Each number is 128 + 32 x the weight over the matrix's rms, rounded and kept within 0 to 255. Layers, rows and columns count from 0. Numbers have three digits each.

# layer 2 MLP down (transposed), 1344x512, rms 0.145, rows 644-715, columns 320-383
148066148165121085123210145100128089143092128114112080131110131140095162081143141119086058136123116121153190150100166159123112108088160117176123105088067112147152149149157143127123123135146094
152111114171130107123134167090148111183096054112137119157105135168152100110162099140182138146139118153136090121097146130109140164152133127133151153087141117085118157090096104132099102132172120
146161122133155116094089160191093130158208157119097122131143107095106126144125131059137147122136136172164206145154108111163145163172167101109109164134155095158144073140139063124219120159172134
181158172107131118146162127136138147109143091137103081105139117152165128125100114147062167073089142085192122096086129124158117098147173188116085101108119227096113150083069087179083095145134092
153103065127153151170149146125120182126102152135101156100164101139081139158154146123084159082159078149122073123165093127114199119087116139122136101117094152185063101124115138093152089109161122
108109134131167136095141107116105149150145122150110108127168129035095136142111154110140132125127126153123150168133200149125141111134050116146193122100120102119067131053136149168194104135123118
107160117062139112153141168117089122097119195140106163100202080161059095100072145095135136161056128142106060092171135152116073096148098119097056107110140142101108120148078145111089200091174124
123107072116112143096163125110175179102148164166154129096133195119148087102170144186172088102084110140086108138113107153151065166102125115108116101065115121142097131165141135154098106169124124
149148137105151153094140151168144058067136138152202112170151148119159193159129100104102086107145117065133129167149114145076146094154119136167121138101125140149160146129068117196138132155055183
173093090163124047069116132204088122161161144141143140110150142176126132123114135173123123112125103089098188180068110144129109124124083159094093160100111132135166107093151119137081184163062181
106024164122160160139125161125099124106089133114128128128049141131170142127099148130128071140164132148088115112106134042164103100146110145180097152149103120161165081154177150154122128121105181
083106132210092100159114189124102062176172165124118165084129110163134117130151127121099094094134141178182099103160135150145091100110119093132138082134195110137139147183109152165159109104122108
148069085118102122130122147142182155187081128122130153125113112122089123152159077095129142087014114175119207076151121172134140141103142142146146131129080123106145149202147136156209117153108134
125142051103113115092139178125215097102094112157136133189171134083099162124063140146160136134116141134109121152123092137021156133127085133131106158168067136162128117085162110161157128142105180
150141124095131077126124123112139107172114168097111125106117098177145130133126207148104127106158090131085132119140119145130140109136208140176179179178157179124117103137144194097139168132140114
101104180147115219142091159144114066122116129189136156100105148124118149112142116130149115158158149106132170052171098092174184069140102124116114047174100111134136134127111157174091097125172109
073145147127158187145094144150132090145170106145089149118200075099186080073099099112072098142069145106143173139089145074175113155129131102147134128152129104141175170154081112117116131106077107
124189102105116113098051168095169110110104145119117118085135103123122089112176104092159119132152160113141142135193116128181126082165152124124108134082150166115102109061099066147165154167171143
148056145152089171096135088126110075113122132096105130139148141168147166125151140164123100097088072092131212114149100107144119112099111121140116126094108148122167109116134082138129114128114092
110181099163113133110130140083146160075158145072139124123171142129127135108131103097116122099155131082112101173132139151108120141086169130130097117138092040081135151107139143128047100081099115
133149096116127183128068132175164140190117137181110085117081153124104105116113134151138094154063143133112122097099108124108112164046170168091200044124116159045142097112166193131134137050131121
160120154117127168132112145107133097147102129137139169182107104062161154087158131099112098148139119162124176144160131207133070132180112133160114130094093100101100116123128147097132088104141070
145174143142177129146093128166186150097158112188131158126154136161130099152096116144165091174181070148142108156079128158132118133098180057096104166059149151149140131159121111110148141135119072
132082145130105039101116161168198127116150132103088121138115145154092142107087118165130138134161153103121141119148112156119137143118078108183132146101144053163135160062149175151137163107136131
119157164162192134154094123148126117131134143111133131116137154085094188174060097075148091154115111113068101191120178152165095160106176124181099088063088218151099087120149179159170166126102103
101102127124142136189117111100114118088153082085125097105139075137151123194131098188118146114086140087130176101120167163181098078148136098159097153159158077188129132125132065155151122068073120
146159112132059062196077152133111125133074142136106198139177109141112134124142120127100145115145140148093093077158143144174166099143184103103098121144140062133096129133114062116095135112156112
119141111165154077124135093137127162128128095119132109162146218103126139132113152066096107120123154108096116107141066132135092197166106093105212132175174133092201129147046138150053076128136165
143097112160094134151130135195116103117108152111168134101119156132159122131133101100141082103048162125128180129136110090106095105160125146109188102127060130143137049167116086093066134121189082
035105177149132110096126158159150122124111116072099098149160130140184077141135160182117122112161132239154139132154131140160108136125206161162098158124140151144190133115170090162084129093150069
136100169159088212131110194155191181143119166107152087130106153147105092155095132175124138115121081084156160102160091060115135175124107050116131103175100141106159163155098159104082085087136072
156130085103150118140122143183162114085171109124103169108174140096110166162083146177171163137196142159188131163219114160108074130105111138161184075116136145102151134136105136123091157112083141
106162081080135158077169156105095156115100172116150117072171113120131098118168081158152195174139112075110099139059127085123096143149119108128090131130160132165113130122134131093143120129139125
115108164089113099144113140109144131111121138137108154191171168070096149225117129154150157150077097108108112144132053157081134118146098147133125133121139164115020104144145108097166085160143177
089095139162131109100131145122142166134104139176107153113139064134115122155138143106097111122188076149121155045139154188133105139142084121148101110104136128127094114082121085136119158141220097
109112150124141116108102083135155143164081099095188163107116110168164065169105131169106112112124128094124135078121144107114192110080114119099154169139116111075088113110123140069139137123118084
065136132117116074120114123169147096153093128114128129067131135138155092162146073176107130088135148156125197096090111083082113084156128099132118150120130120153145140136125087155180135161163176
114172114169122140127085139118107137086102103151151141167124097093137158132158112144093142109126140146157120128137152159149151119140109249117083122145153116123104161081090124198144144106135119
114142102140083107137134138087087046168133120137146106140119111162164139092170146161088114125129116170139070124141134086157129160118116141149131153137164118169167116136090109105130116149107105
107054112135148068119117166080160089152136131091100126103072081175049111098115111117200148102126068045091159105148125158176127131140164170138143191142105139177059097072158059152136109109133215
127056119056147020071123071145084117116179150160161158063079184145143114120192053085213103145071172144101090112143129131125099085142090142107134212177128114073151098186133112101176179098063110
104166134096123109162114196174120091111161119157140096123147145145106150136113173095162211170144093115120138131112119109129104106097106147158146211126153130127166100144127100130142137173101096
084149094120128086165126194119142114124132088128150098174138135105138042116119129150133188115131170147134103206127142150181137157120182114150092123141167133140193101128121147197140143124187166
147075144106108159124153122127139199153131088082181102141151157147128081121167123177164085164160144144168133120155098107088152145098170124168156126163109122129148157100155184114129105169125114
084079096167147122173138145090131093137111138137103080097136091148139155118124106146117161116104185116111255114126076084143168119141183157076114109109161191160152104104184184118179120088116098
117122127172119144172150182139061138136172116133124130172138144146138140147152130144104098145104093151116099111066104194198148148107120115096139180081200102178103150161132142114157143126125118
154075156160162157089107109060154181124106109126113143208134081109098091147129102117115165152077105123151110131105143069152104097119186136165078118111100145158161149108148128144143153160142168
145162102097073149127106117142097114114085097186135116106170179153174162111104098171169159164085149153186064139123152182140129151179110169154151097111157119053097086118085077138152091189136140
098126174183153127085126116116106138131180057134149118148172198174146126181132163168153196086192122128120142113146145138093142097101055142142097082148109155130084094094104057177143140074129105
149192146118170148152098139108153132142147145068077128158121098152127108132120128115084205110187156155141059114127106074115131191108144174144107155103098115164173131111117130090138071194137116
137101106171150101032101084159224121099132140104102130144055148119122114073113204125188124113127101151158141086125103072109141147148101142174117139163105144114142104153134079064137121159100166
175159112126157085119114113126134171122171088087128143141135110105138153113114146155094100061110143114133104187104142114132123137162124076173085135093140117180113150134076098096108125158098154
137162182152136122128137125085036092154130035098127076159129133112127149093157152108069084105105138181085091165170174094155101129108190099118128113099123111152119136164124140139131112162139123
149159076120134066142160075150127136111156134157129149139065092123142155118117153104117131127069172078176142140138119177103149079201099077137086187108134117151183138129133152122097174155141160
112117064094115109139126154089186118120163138153120094141154134086119187204147212127154125095177148100120155139133169131126123109135134080162124137173122094076128071173080070130157166110119131
124173112113103160126113131116118132147193087126067179146123104120107131140185070156142119111085080132174161120159158162114127118153174111114103097122093176056162113097126141147101132118162070
121157090141176127127140100124099155091161074134138193167071133148126189122090166159114134156141150100095179130174153158148121116143158124126171151094140095122122105115150158097116121153141155
095108151092124154151151169128067111159159160168164143131062164160111070094126186132124092085140069187100125146100161158174106142157185129042135161150093155118178125105090126134135102151110148
112116149081161108119074163130143129108175102153162128154128110127072151120121105118062123106111124123150070150186125097121093104167123079145123152121137110168120127112154122131177114189131101
179088092096126149124156100111102129138105132113150086101079155155161104135190147184087141167128112147162140108133105137120088173171106195131196088100093141109145081176135064134204131160129137
180206093085115159151102090109140171111082091125149158086162190140077138104130157093107186091164112117114095111091096127137114116063108101156111056160138145110153139144110151154138131211125105
125134151160159159181161159152121112124083141156133082121221087094136145126127152085148153153108138125118081143162134111073122133095080133019155149116171117116124099129116152124044138057187164
096086108112172128102128131138169093167154120076177155069152187176148133135114118136098125153138136132132100169153156139132127120157122155150149102112114114123117135096101142147111142150104142
133210116156159209105154165156163145176176157139101087110110200134180124183153126114138145152117151036096141115155187110170099150122110023147139104115146057114088053175132135163098157048124059
141150121099093118099140108166115121118150152157114144102147120141125140134121160090146143090007107166072124161152141130115117132066181072115094111189162135068077196120072090129101096128085142
067139118189136107137140125128167110108193169072147092130117129164148099111119163086116165078114193144142106121135155107151118151122074153160104127150118114154159173127118138096140120102150138
090059139126135182188084181106123063120105143149132081094105104116099125145119056157094152095055109149125140117077088077102076175041102118138143149144161204090144146128118128135040083155069168
126167116137110079111125136129184117098149073150143080102144134197088117117125120077161202166087148101149216145141145126117155169117172079123139164161111143126138098177103160166099156101103179
167139138153127141108060110071099084104134087146114130137129162128121159155162104151118148211139124161131107119112124133146145143101100053127134154159133128148129094107080169134112114171094156
090095178134107116179098114183104164124114110090157104175148089103171195131140121136133120152083126153140157111212089189180079100135057079096105146111127145110066136053086097114157116114117154
160119128139189109087160172130181110061186149132141134146151131071124144124110168132130114108158144122172076067148119124137185143116110171133121102159071102112096174103091111115145124169108089
100141137126174137166096158104076126064081165193107120170146174132134106118095181114086094161167119102139182093138149159153157063121156084097114109120119119137085166156115127126165132150095132
# layer 2 MLP gate, 1344x512, rms 0.105, rows 645-715, columns 320-383
065136114116161142154161122177170124120147144138116163105122178087145116101050132093119025145159097065131191191157126175144151137154095097170114098150139109116130151118139165101215103089114192
136164098111075149097110135117167145177100176116066188209151105125180139148124100108099086159146166149086129171083124117106111165114202068087133138116114094149115086151106091075201131042128128
105094115087148090138114135058138121099162178149113144103108112190125159114150149052091148095118151106145156083129106076079156138118120143145133177142179117135074140127162116151175133170080135
077139164123110143133064155119114123119130108142141133127168083161169127075141139166152114073160127161138130141154121123101135091121107068102143120161174132153125125114110141066131096128096120
145132111096120093155154093104087126163118161149128146135218167126107120110062129119149147139178091173143106083109064114132130097094078238112144123081160106148178174068135123169114144115109126
134169118161106101085136144086121141145125088187157123126152080145100118081142121091042147095135159215170145082134162127133111146148136130083172131086142130104127134161085104145132139138140121
150139173149112140149172145138126080135156080132109121148119121139117108197145143106168138135123123074190122119120162117090132114081096118137166099134138178109081128148156119132160097047099178
151081200095126111139177110067159090137128183071128096147122126145107195154126102142106103188160097081192152154099111143114110140132108056123154134135052184159101165154178105164091144135116089
123194112104155158155104127168154120166091186119160106104152145120149178153153086140154123159107104151131144110101122104170107120105107110159113133169125123125124101122084060098086151156171154
115179097125143116124158142068123114154157110147145096143145132089109071135160112133136136165093174125187175140146151179059128120154085141102111153101163154090138102157111121095119075141113115
144156071063117114144149084119090100184141098159130134106147077107155153116160115119127159145185117127149063110092162120081149118110136104077147153148135150138138130107160093139081101122119152
116156175192093050143153117098079012088119087216146043147093089098162127212094159145132163178188135122081166152150173091156128116138089050182122120099182142098144096134174169136101160118124143
137108111122113154114154123115152129154136161160067164130193092110136097148131091151112188108111122191144108139127145126130119129077142195135195085102134140094113028065117148173116124165138101
136167138175148118101112107196137144079173083107148090095124129089073149066135110098104146077097095158141098114149127131183180047133128096111152124110172146149167138077149098169118102135128099
078166178146108108104122129116130152063125131145075167133125134085133101122169099101126131109168063124135113191130157160107088146186086114117135124122137159149148128130145146061085110163092145
097172072117090108154085112140145061146092117138078108123146188133181110129095115141105117145103147139153169150151154129131111148112104175158087105098123146027165158096079177116104154118084102
088135145101028138161119140090149173129124120150106122102160135136163040136111136130168099102100128104098065074130100114167098109142138131178104108100168085169128170112116099158172214160109111
038131090185161090102115126081064147148137109138075123131161117152112097105128122124185092168106161177092136131098143107150133179177120127096130144147108091153113125111130158117184120094138211
088215169132113140151106143085103142106119142080161142135130107100181187115148087082097203105131149112117149168156154097141143128131127126076123142118133131151139087067107122112091085151085189
150108109118157064175079126120111101124145092068113099154077169155146149147163140203182123172076124089104170095115074146137066125143122107105078120071113106096160149133148111145110145089136163
108104157100173092110140136123155189128149109172156127139083122102193114127177149128175111079092121104138061131146149047108143193126122112086106099155157141134119121105119114142204178148146117
157142122089153120180088110158121117117136104165107135172118132166195141085113090139216131160149172166139120207131113133135100114096198091136124151139162105144139140122145097143106166103201110
106112154153116106060121205097177097045126142096084159099108128128114169106156108114134099096129090133136178101126107147104132091120149116133156033149143069150124117072114119133094096166177134
133108124179152165210191112143179167088161148100129107194068119126176113104063161134086083155154157114145158174119152142145139149122129138118169159147156098127186110125065086102124096074103122
104085212144092170207128049163127106166123184100116115133137181080153086129165120130118166104182116122063143093089073113124113097074139154112180167128126139096079124168057192202166138134089152
149133112109112094122132152150083084148135124162180095123094127107078134123082187142151118129113102185093087163134121161091145218180146198110172093181126138131151125062142142126068138171085139
131148179134120146138145128134144079122197167100081122070135089144111166150158115159159149121153164138154178150105151098114072062103047156120105094126140140163130144141193130155171153128123158
122114135150148108133159142171099118130114122138185095110101146148133108167108095145125126104060157162087128136117136110123140108094161079104217104134138119124114115109178102112099145107166106
132125092177141151171144135144192106127124111169122123118226139115097110154140133157172104127105145144136188137100107158154162133102117143117150159128173113119204113128123085141086150133085084
175125130093145113169150111172126126141123087138100185091109202146086138177085128179142159189110135149202134090124124150121143160074140160126051138092137105172150192140188073136144132162129138
119084079158185132144200121114081125123112162119188149108147190093149060119101147111142180096172151107086142087163082105118165116100144187125163110144127053091144103100130176111094099148083124
048093160132129089098130086099198120118093129112085154084148113128118169105090152116089176133150113174123118188168112162083121180100140075124117089151118159154162100094078157077106109189173100
128111130117128128109126132105117190129095123121099097139133165117110124116144125094115064111163116142111126128108124170118166070117143116128162115124117111143124078110126129098075099140072122
147088132163134165116136118122169113140123099142145176132102106164124143160096065108100060113139085149069091131104100077087135179093146098096153111158118112107086156130135144125104117118105105
139137120130128141154128166129151092088156168111116141121124176104090133088145119129153069147082113101163142126113146140164076079138087119103097077100138117143121118092100130169171142065115187
062132139082103065119139156151098111128085147155116042127118123123097103153091117112124107102101103194121119133101073112168147157100158122117081096137176121099077125156129187149178122152135133
145156090095179122145163140128087096154130189132113115141136108149114067160128144157191071104104140156149122177088109069180060174134136150163129087148088124206127116118155114122163087100093073
178167094098116071128179134122113104130118091098109108126126115131122116128126115108105139091187091093127053073193125105079122133153141182178176117110156111132151154091093129162156132093053143
023126190151099118164140109134090114139124072116131153183160131106109131167140159128084175085108146165125109135088101178119124131085134192118158112086128168124151117057127096186064109238128111
111180076128119199176099140143171075152074099090094108117129094087119107107093163173093094194164070116123175119094121154175094147157109149131154080154100117125154167104069105165067076081174145
113163131086146143156085108155122173147127137165132130101185091159125132156079171108138174167193095157172150165192101133144137109119115106131104118098160122123117085098106100174121164085119116
179117099137118102097178158198173185140142105144127118083111126093125135194188110136141150144109171100135127125208135116101121114096117071080120168155090121105083106172111137099094125175184170
139076151125154111083103092095120181106133170133129123140162135173051079122134160143107073111148142151055018099143122138086145105106148173141181096132152147125101146075195154156109072191131136
139141103153163097166125171135137197109069101123085027136102164170118108154134145159148058091046100133100157191153131141112204108151137154079110079148094143061167106096175151139182170100155147
098127171132111128158096138127120159110118097180103038073164150108151056099140128163112104110097116152146152155145120169136087135172147112080173098158152119121118090151135105123120114117118135
143124116104126096096152176135135114162136150132141111019124136076069110065153109126073129153085173167124099155103101127079188126120125127117163107149083118178072169137052028098165133094131141
131094110114176148208169072154102094150091135152093108106088119110135138141191160149123078152128168150114145142105091131172098154139120148114164134122156139123145080124106119126149099195156103
136223152133105154195177129169163147111099122086141122137135139129090104115078099107116089110119088119177135139067092103090134135104187171118141162141176140128121161137148154095130098128137098
158171158132118107145156132109135129152145106082051092117071091161133177133176113169126160140148105141145150115119114094114091171140158140122092116135100159111130194174175088100159139138098143
122149087165114121138095131099155134142107146165231124114123159138142059164134109131119081113144158124111129121130138139132110055119114143129114074141132183127105144105135117077141114087099105
137117105062161123122137126120124079178163135143080164056207102145109150175084137106120106153123145154083134149100088133136091132117105153138150221063099107132086117128122074140164107186146117
089154143150092128118092104145159140115136155131140099141128157129117112148158147126131064138153138141098136169128180118148151118133129109101089144110086113114104115176123114156118146186105086
102143129162152124151060112120145175138133073132145097182116110128117192165075163119129108095116146104109035173104124075050135165186147117191067103155137137152148133109115176130157195149149121
107134154074100185111146120132128138048133164159104132081207131087110112161206119109154110095141091098082088133155209157125178146123114127128112119108140125112153188164112139116108183110168164
127115127126119163101114103090110083086176124091129103147111180075152140135117143109117089104067143133092189138152104120161154092089174122104203115128118119155131094184102126097130155123132159
136130115147191111104190167139165120132143063119120180154108128159129054150112094141130161134120126122153101113144136124144150107124136188127091159116114150119139151186114160185096109130148138
078108154115088091121095063022111067136128106045193094148132151123141105144105168117117102204150101099207180103156078086143141096101125140108113087131110076155075108190154118128100133185111081
127119137114119119110083146127159163065119142140100110105127158125166102163134086116131169092103154147080087186179095148125122135075122083164103121123129086161096171100144153089136153101130130
096116139106105139156101098139169090114106106159092171134128136091086152144097130081149149102150098153118102078124064107106136149091080168157119199150192098210107085082176156153080090073081092
104157097083085171108193112155195141145102092132083141087116196141128112129111129185103159104089094124138104099100091073130105112087124106152102041164152097089107123162084132104138092192147071
104079172164103167136086138168166164131137157135116078138149155125114086095124158140121136143119209099136072204123209129171102160201113126075133190192161143062160128090160089102106153097147127
134134127094126131132110122138141187132150094140083143111136076152090101088111110110140107134153140117096122097140138082151145122134172075101059125129093078127097119156149080094147140130194117
109147157152069172106139125140131046133104167114025134117103140154121100123125128110111099074192112051131126154127145161138170119126109130167147127124122136147126101061141095146141146142092151
131141156179182137100105147149106138168051122118108147161152185102152130083097076171132091125167155149181122130139134139156144115125127150137153140133091115142130096096084153091114126135075128
171156142121150146094108122108107145109105093111138147133113139081136100141118143087105112170136117145136125150138115152074123167145173071156147147128132081093085095085100078176126122074080080
196153092160139088082121146163096122123166113154098113115123128203109151142132123110124170097092146105171063102134079125142101144110103138235178165143163137147078087208162141083080156137175133
127134116094166127127145123104152124154133127141178159168174144164100165121152141126111157111091117098176170097103079112129127066133109129096193123166129144151139100145130165125127119174095122
150139150190139116125124105122069121083085141138097135111212167132121160122160123193111098166155118146170082146175122180122097146120083160130176160145147124111085114188058151118106148190145159
190094163159179109166152098152096183070151122187179041138129128083221135087145084121128132118094118100156115079144136147128146103103149154119123144144152123083114131134082129139105171159146083
140091149132113181168137112151178112174172114108103130125104122089095118154123131138155098108113159118149164151147107145129120183165168126129124100115094088121086142125131089159145125112141104
115065104114138100159124087106109099062099142218152104164153148157157118104105152110170097130155125166133140155163186138107130062114122131136106108139113136115147152126064127115074080202139133
# layer 2 MLP up, 1344x512, rms 0.104, rows 645-715, columns 320-383
093072072126090128127144149100132132064155155126077158094145115111124132138110104091169153160138105145149150130108185159151123134080131119110133116134046127096156095178085156192116149175105119
137171121064126130096123182125128180193178141126076118192089134113119124129131104054125118065058169146155127102141161125106152191150171074121114132129184104135091073129125116148145110128112120
163151117153129118136141119154098119136102113168129085175097143132108078141111089115174117124092132151074126128102106134083174151115157087112148098161135058088114133147181147091096159100160165
112115164126160117124150096143163145143161120088127137127172108103136112116205132108178114131159144161130133172177079158160185054141083095173172092110096153090163127185121156118104132071120119
129130134148144074166188166137088145131160131142125154071118128154127096130122170135143139137154112136153127092120131119156155101127093172080108164129131107147165110127131111107163083071119111
106105112087131141155124102160191186161076184135119068124122137121158148128144154094155130115078084053093142183127129123158127092094143133163119100125112122183165081096138166118107121152119114
099073146107071124100104115121146127140133132131121119130123165097189083088116115189128074088120159135067137081135124080178117163150153129126133130122116077169160067045122172168135133176098126
113192096161117130125101063101135102081088132049108162083144129148142165110081108112103106078153155071130168120157125113060175105186169114174187063078152128211159077083066132167087139129118158
150069147154155133084090131125158101159092150148103108121169094096150074088168160131117133114160108085141093085134140136100088147137125158160157144136028087120100144045201090143060121117129126
098156131182174107115116130160141124114143141068085123129128117142106134098139093142130080125112084148064078169167123055121161196137118123140156123060124215116166115176136120131128084150117129
129125099122135142108061130108118160115106114080107126163127148105085121092114108138139126116135145116083087134140122080133091095138137073137099103097141135165121148105138137080152116110125151
125143131119136132123148117091047102033103046150153078016099121134117152171035138127053107186210117125109137125152097133086129158132064094099164137071127127082142097149128115114106172113162191
135150180055118085146158103145106151103189141115135131086131114160110095066123141129096147104131178140125110144110178113073098140176101130097155094108122192110170107089123084084105129124141059
136202125175172155191094096164166128103092105123098113165169131141125106141151068110114125142093151093049116129117093125154129161126123186108113102158079148121106132102157114172132114151052094
178113112123187085102140119095083147170138094146154072109133135141178141182108134131099196099113146118202089143087170163097138181090167150104119167107114164120122100140162113127122178138103129
087138179149179099140158142176108186121190131138098152139181137152139204131121108138123061138085120097043119160139101074154087166118167139133098128121082123140124146089119152149127113092153161
132090152141103189073126155091133162212138112147111152183093146132127213157086137161179088100157074058153147086168180204141105200079119112148125164129141095158166110131097067058118124109139105
143130126158086103114120189065129153145172096108121063158123083154186166111189106151152081095153091154099100141098096086114109123162120064121164139114069171111147155116184115117126148148092191
064163084125184084096100139115106100099152136216106117135102134109090135125117120157151069162117109132142125124117119131153125077146112146137151156128071115137141138207145135179117110102135104
063112131187171060109095117091136160120152139104108184093194125158137089153086096099037153132179114161167136169096159122161223136154100132174108153147118109189084090152117116134099121161118129
231150128119119120121114130124098168151119087137122181083089087117191162122180135114148089098093116145144066156156076150132094155157110131104151097090112132131110064105177137155135151075135065
093105103153118110067158169113101120134109160062163130157115097101132117103170101152072124099101103066099124156195119090107121083134100174083134119120092169086071146133166107085125100139113136
108145179181121073140150126126149101107081104108089125099077174152127142162112151190153093131150129125154141083180113148121157103124095149119134119122147104109119082111092124136116099158128147
136145125116115120175157178168160115149128112135149132160100084157174153123120159166093077136130153111161120111193114133150108169098155129106153124175161103133074087132129087154157080080101145
177144031197080094122161185140073126108122126146116131190084132139116135151121157140124109116075153147149126151141154188086136154109106165162112060138166146159112108077182045073134113101190063
142136177150088118155190088115124177104176091134152155120145127214067145170182115195096132104101076121127187148142127088120097063088084108097140166170169074154108096149177081100111144129122168
184171168105146121183088064097127134093153132108137134169148188115143112104141077052131128156121134162042119113182104109140096100068130136126145082121196061095150162179071090128079136122157218
071151126134115164100087108091093072119087186142101156182119070136121180109113103133137118096125115070121117109096151151192089103153118128107053168106129110065137133176104132118152078179079128
090173106126152166130098149104174134110130126141132085104138178125102107144122088138093098149101154179089172220155098106131081136095095102137151108121188088114154184121112076106138135089121158
112137060078141134152130169128137233150132156182103148060088071109122108118129155151134159196137121170104120122108028163149141088073087130077123142160129089102138175109154095139098080126063137
155140141148119080183166143148234158132095124103123117145135134126130088156103136150183202100156101120129122181170136138102091128117158126205197070151087136074104123161093156075145145107060108
121065091164137202120140147141061114185123114129166126114064088123091109137147120104162159122123109100146126068065133121084141130107107114109140170104141091149120109162125076154159105115050118
117089122141099135118117202097081171093128079173073088128142148124112099124144153136123115128166111156156100146098109128111175099108136123152180158103082092181102097098139107124137150134151087
151163114085138176133183134175132179144134084101097170113176128087168099124149158110145174155146161071152140079169157148209109122134080168167118110110097136142190144153067083093151122157146143
117101126153104125128124120126139127152057102098133155080111095156163086104095150137166109143152144171092098151154123165156152132090133104165126186211104095086156177106137099110165169134083072
134117149157156152148105117109115119086170092119140176122135098160164192163136111116096165079183155108107196152126127122122151091155088136134145184110118123181172121092149079140134093158125144
131065111112135105199179084116143166114096185087046132145176156124160145130146162145096113184139119074145156091171112129119092110181050145146168167130145134154140136117167109166103153222121121
191135091155118138118121163079112144159117134121162143155145103153135138131127118142083161092056119164138167095135101058146111124125091123107147099110134111108091071084138143186099117142145110
055096049153146163119169124168094074133117120132133216156087155149126110094168128083108158057097116139132068107165164144132177174063195169105117144148086138150132129072151112147110085162112121
127149039166118187169171169118142108104148099133114148108206060131105093141099191195100172170143112162192142163121126128136145142179151124149183115096104141095101148111107133141061112134076121
158156181064181108123156169151094185134127080095130142065141194113113129118078137086057135177125153139120112165124182044114158109137143113136135089147071130108143122118103055159124081109093106
086140123141123207162094178125113119085133106145171060168106128138104084085112113122122150138119164126119169143120147121118184125144165182128057122179089144093120096167113076121209153151187114
096125120118114121120137102134168101120198131166181169064173131079126107052069124085078186196139175121124152117134146174098145172097153127116206120106134155094133185069152181136147078157179142
115132136162123157075149141154165096143172133109149168121159105076121141125160133120126170180151198110127123106119129100116065123061099109138171166105127101145091155100136129129121071097150103
123120129111141116163135144126155131145146166094126170155142151164109181139133117155110117115209095140145081083135195092116153115116087126137158131078119175088125170126130166121125129173151079
078100181103095136095148076160143112099145151119134138147122133166141201130130183130167146150185145165116128141176106126108080171133118144117119182117138146157138058181116208122119127150121083
104157116122113168164153111086103151144154194057099091193185096092082105101106152093109177087076095131121144158069154130098100080097097180124134151111088058120150201187150121140045220175171165
153168142105141144187200089110135185090120137151144077126143120126101093110081112123116101160096131128157156110090137143108107142146134145134133182144172135121186114115165137083118200138170108
164128165173144103128156127121092147166148135074091081094104106137137158135181128146129159099132082106134135100106070080129167140191150160080118194122106184169122121187156107101157099164136156
067084073142124132098166114096129113175180165153164094100136122111132112159107118121131091117131175141119142158128124152139138167207111142153120130172128132162137089096142093108149151118161159
110106118078162121107127159131110068191198130161103179120169114140088156204120111097132109162100142145145116178128141142097128153112097152135148174090102106161103136110168088102150123196122136
133161073099088099111129104146067148191102107094111112125154080097087144098138141093117137104078110149145063144131137088124149120150185121138100131149136195120110152199116085144090113122132126
171139157158144137163163117055104160178111127115181079102089125111152152172141148099109093153118103107105103169060115154100099178166131111133196052171132153136140114188118088162114116173094134
119108155131218183147129108128129145063149162139138175150172160083152094091155089104135090112156122146097143120195173153132135105177153078122125096101041155131110171164174158117115120147121118
147167080098123157108115124165156141149137127150113151114126128165085137134132063093105162169138101107095142102115096143080136106146153122165049116125111129105130163110168131153150123127131133
106136107134119090165138096147140094100154121157163116145107135087115101184106102142119146137137139194133092053168098171158168064098140132136116171136139106133149142125101097131200127149135083
118130174114154157120096174130110095165162155090137083129124134155140110098152112104153046129124121114127087116108113122158115155086190112083127135145057168209099164094173154114084138142105092
185148132168092039089120130065092118181119163091154093084114131126146124197108137115143127118142124130135135075144127111127099101122067134144095172124110115077147109107129106146043124127105127
123132110084141049116087101127146106113146104187114116114165136139138112146120136042119127130146106177109086105110066137134102159131108154115126136126172082181131148090141111099095174107110104
092136157173113187079143118095152089130158095163097139137110086124095060183102145124166088125155156127128150144157123127183160121170172119124133183133127110206093087158071123104140099081080083
089105132163059162113139152125128176160121129193133145146150135138098120089120097137175111111127175188144088152087155165202130098118161144141138142134149178099144077049158066141151122077065073
129110142077139107205158097127150106135122139124125144091127124160159188181128076112141088122111105123165150158045121121135104126113166110071113088135101168113124096145131083122069141127115115
143185143157121084040168115180213176111185129122131110104102190094143116126112167128168115132117131098055157121117131161099125087162125149114128144112114152116170093142094197111140139049138066
077129141079168108127110136113172088154083174116103140110127164145122119122108120155154091086139166070206125122100101141138130140135114141146134105050150124142154099056102121112151096126133091
136156152158170143084134066130060151083109075138156130130131129083134125139133120077139114166180094115139092172126155138096117153225169097172116163114082063083142134129124102161138134106073109
115106113086151123138165195144067151123108123158151139126139128166157168200155102179157101101142104129093146097141076154084160101092214095110132109128165148145145116169175064153191134139131139
120140170108142124174096138134141191157108115090120055120145159169130183106119110120135160142089168051087201119106131098134138061229186083112126172104082146173128055112114197108099163149134089
092161123119165083124117185125142123159134132149131138160105101171096158131139121100145186095124129037116129059118114077127148105111162116150059132142120124143167131098174138116140153145142094
073149110109096094086166121121117131214175128173106164171115159131074061129146160166104093118177111112078100171108168111083131126124179135126100147137096102061145180103122098116086098133161127
097128120105129095167076140162134119131130188164119171133140136096145125119136099097118077151081102183087150132125108118103081126178145186149101114151102114117098177183163127130208112120121196
155153160085141131037125083193144157157175081078112149097157138160109088157104104119162150095040076190129109157099153068106088141169095101150128130137180133161193106127126164078118140145178150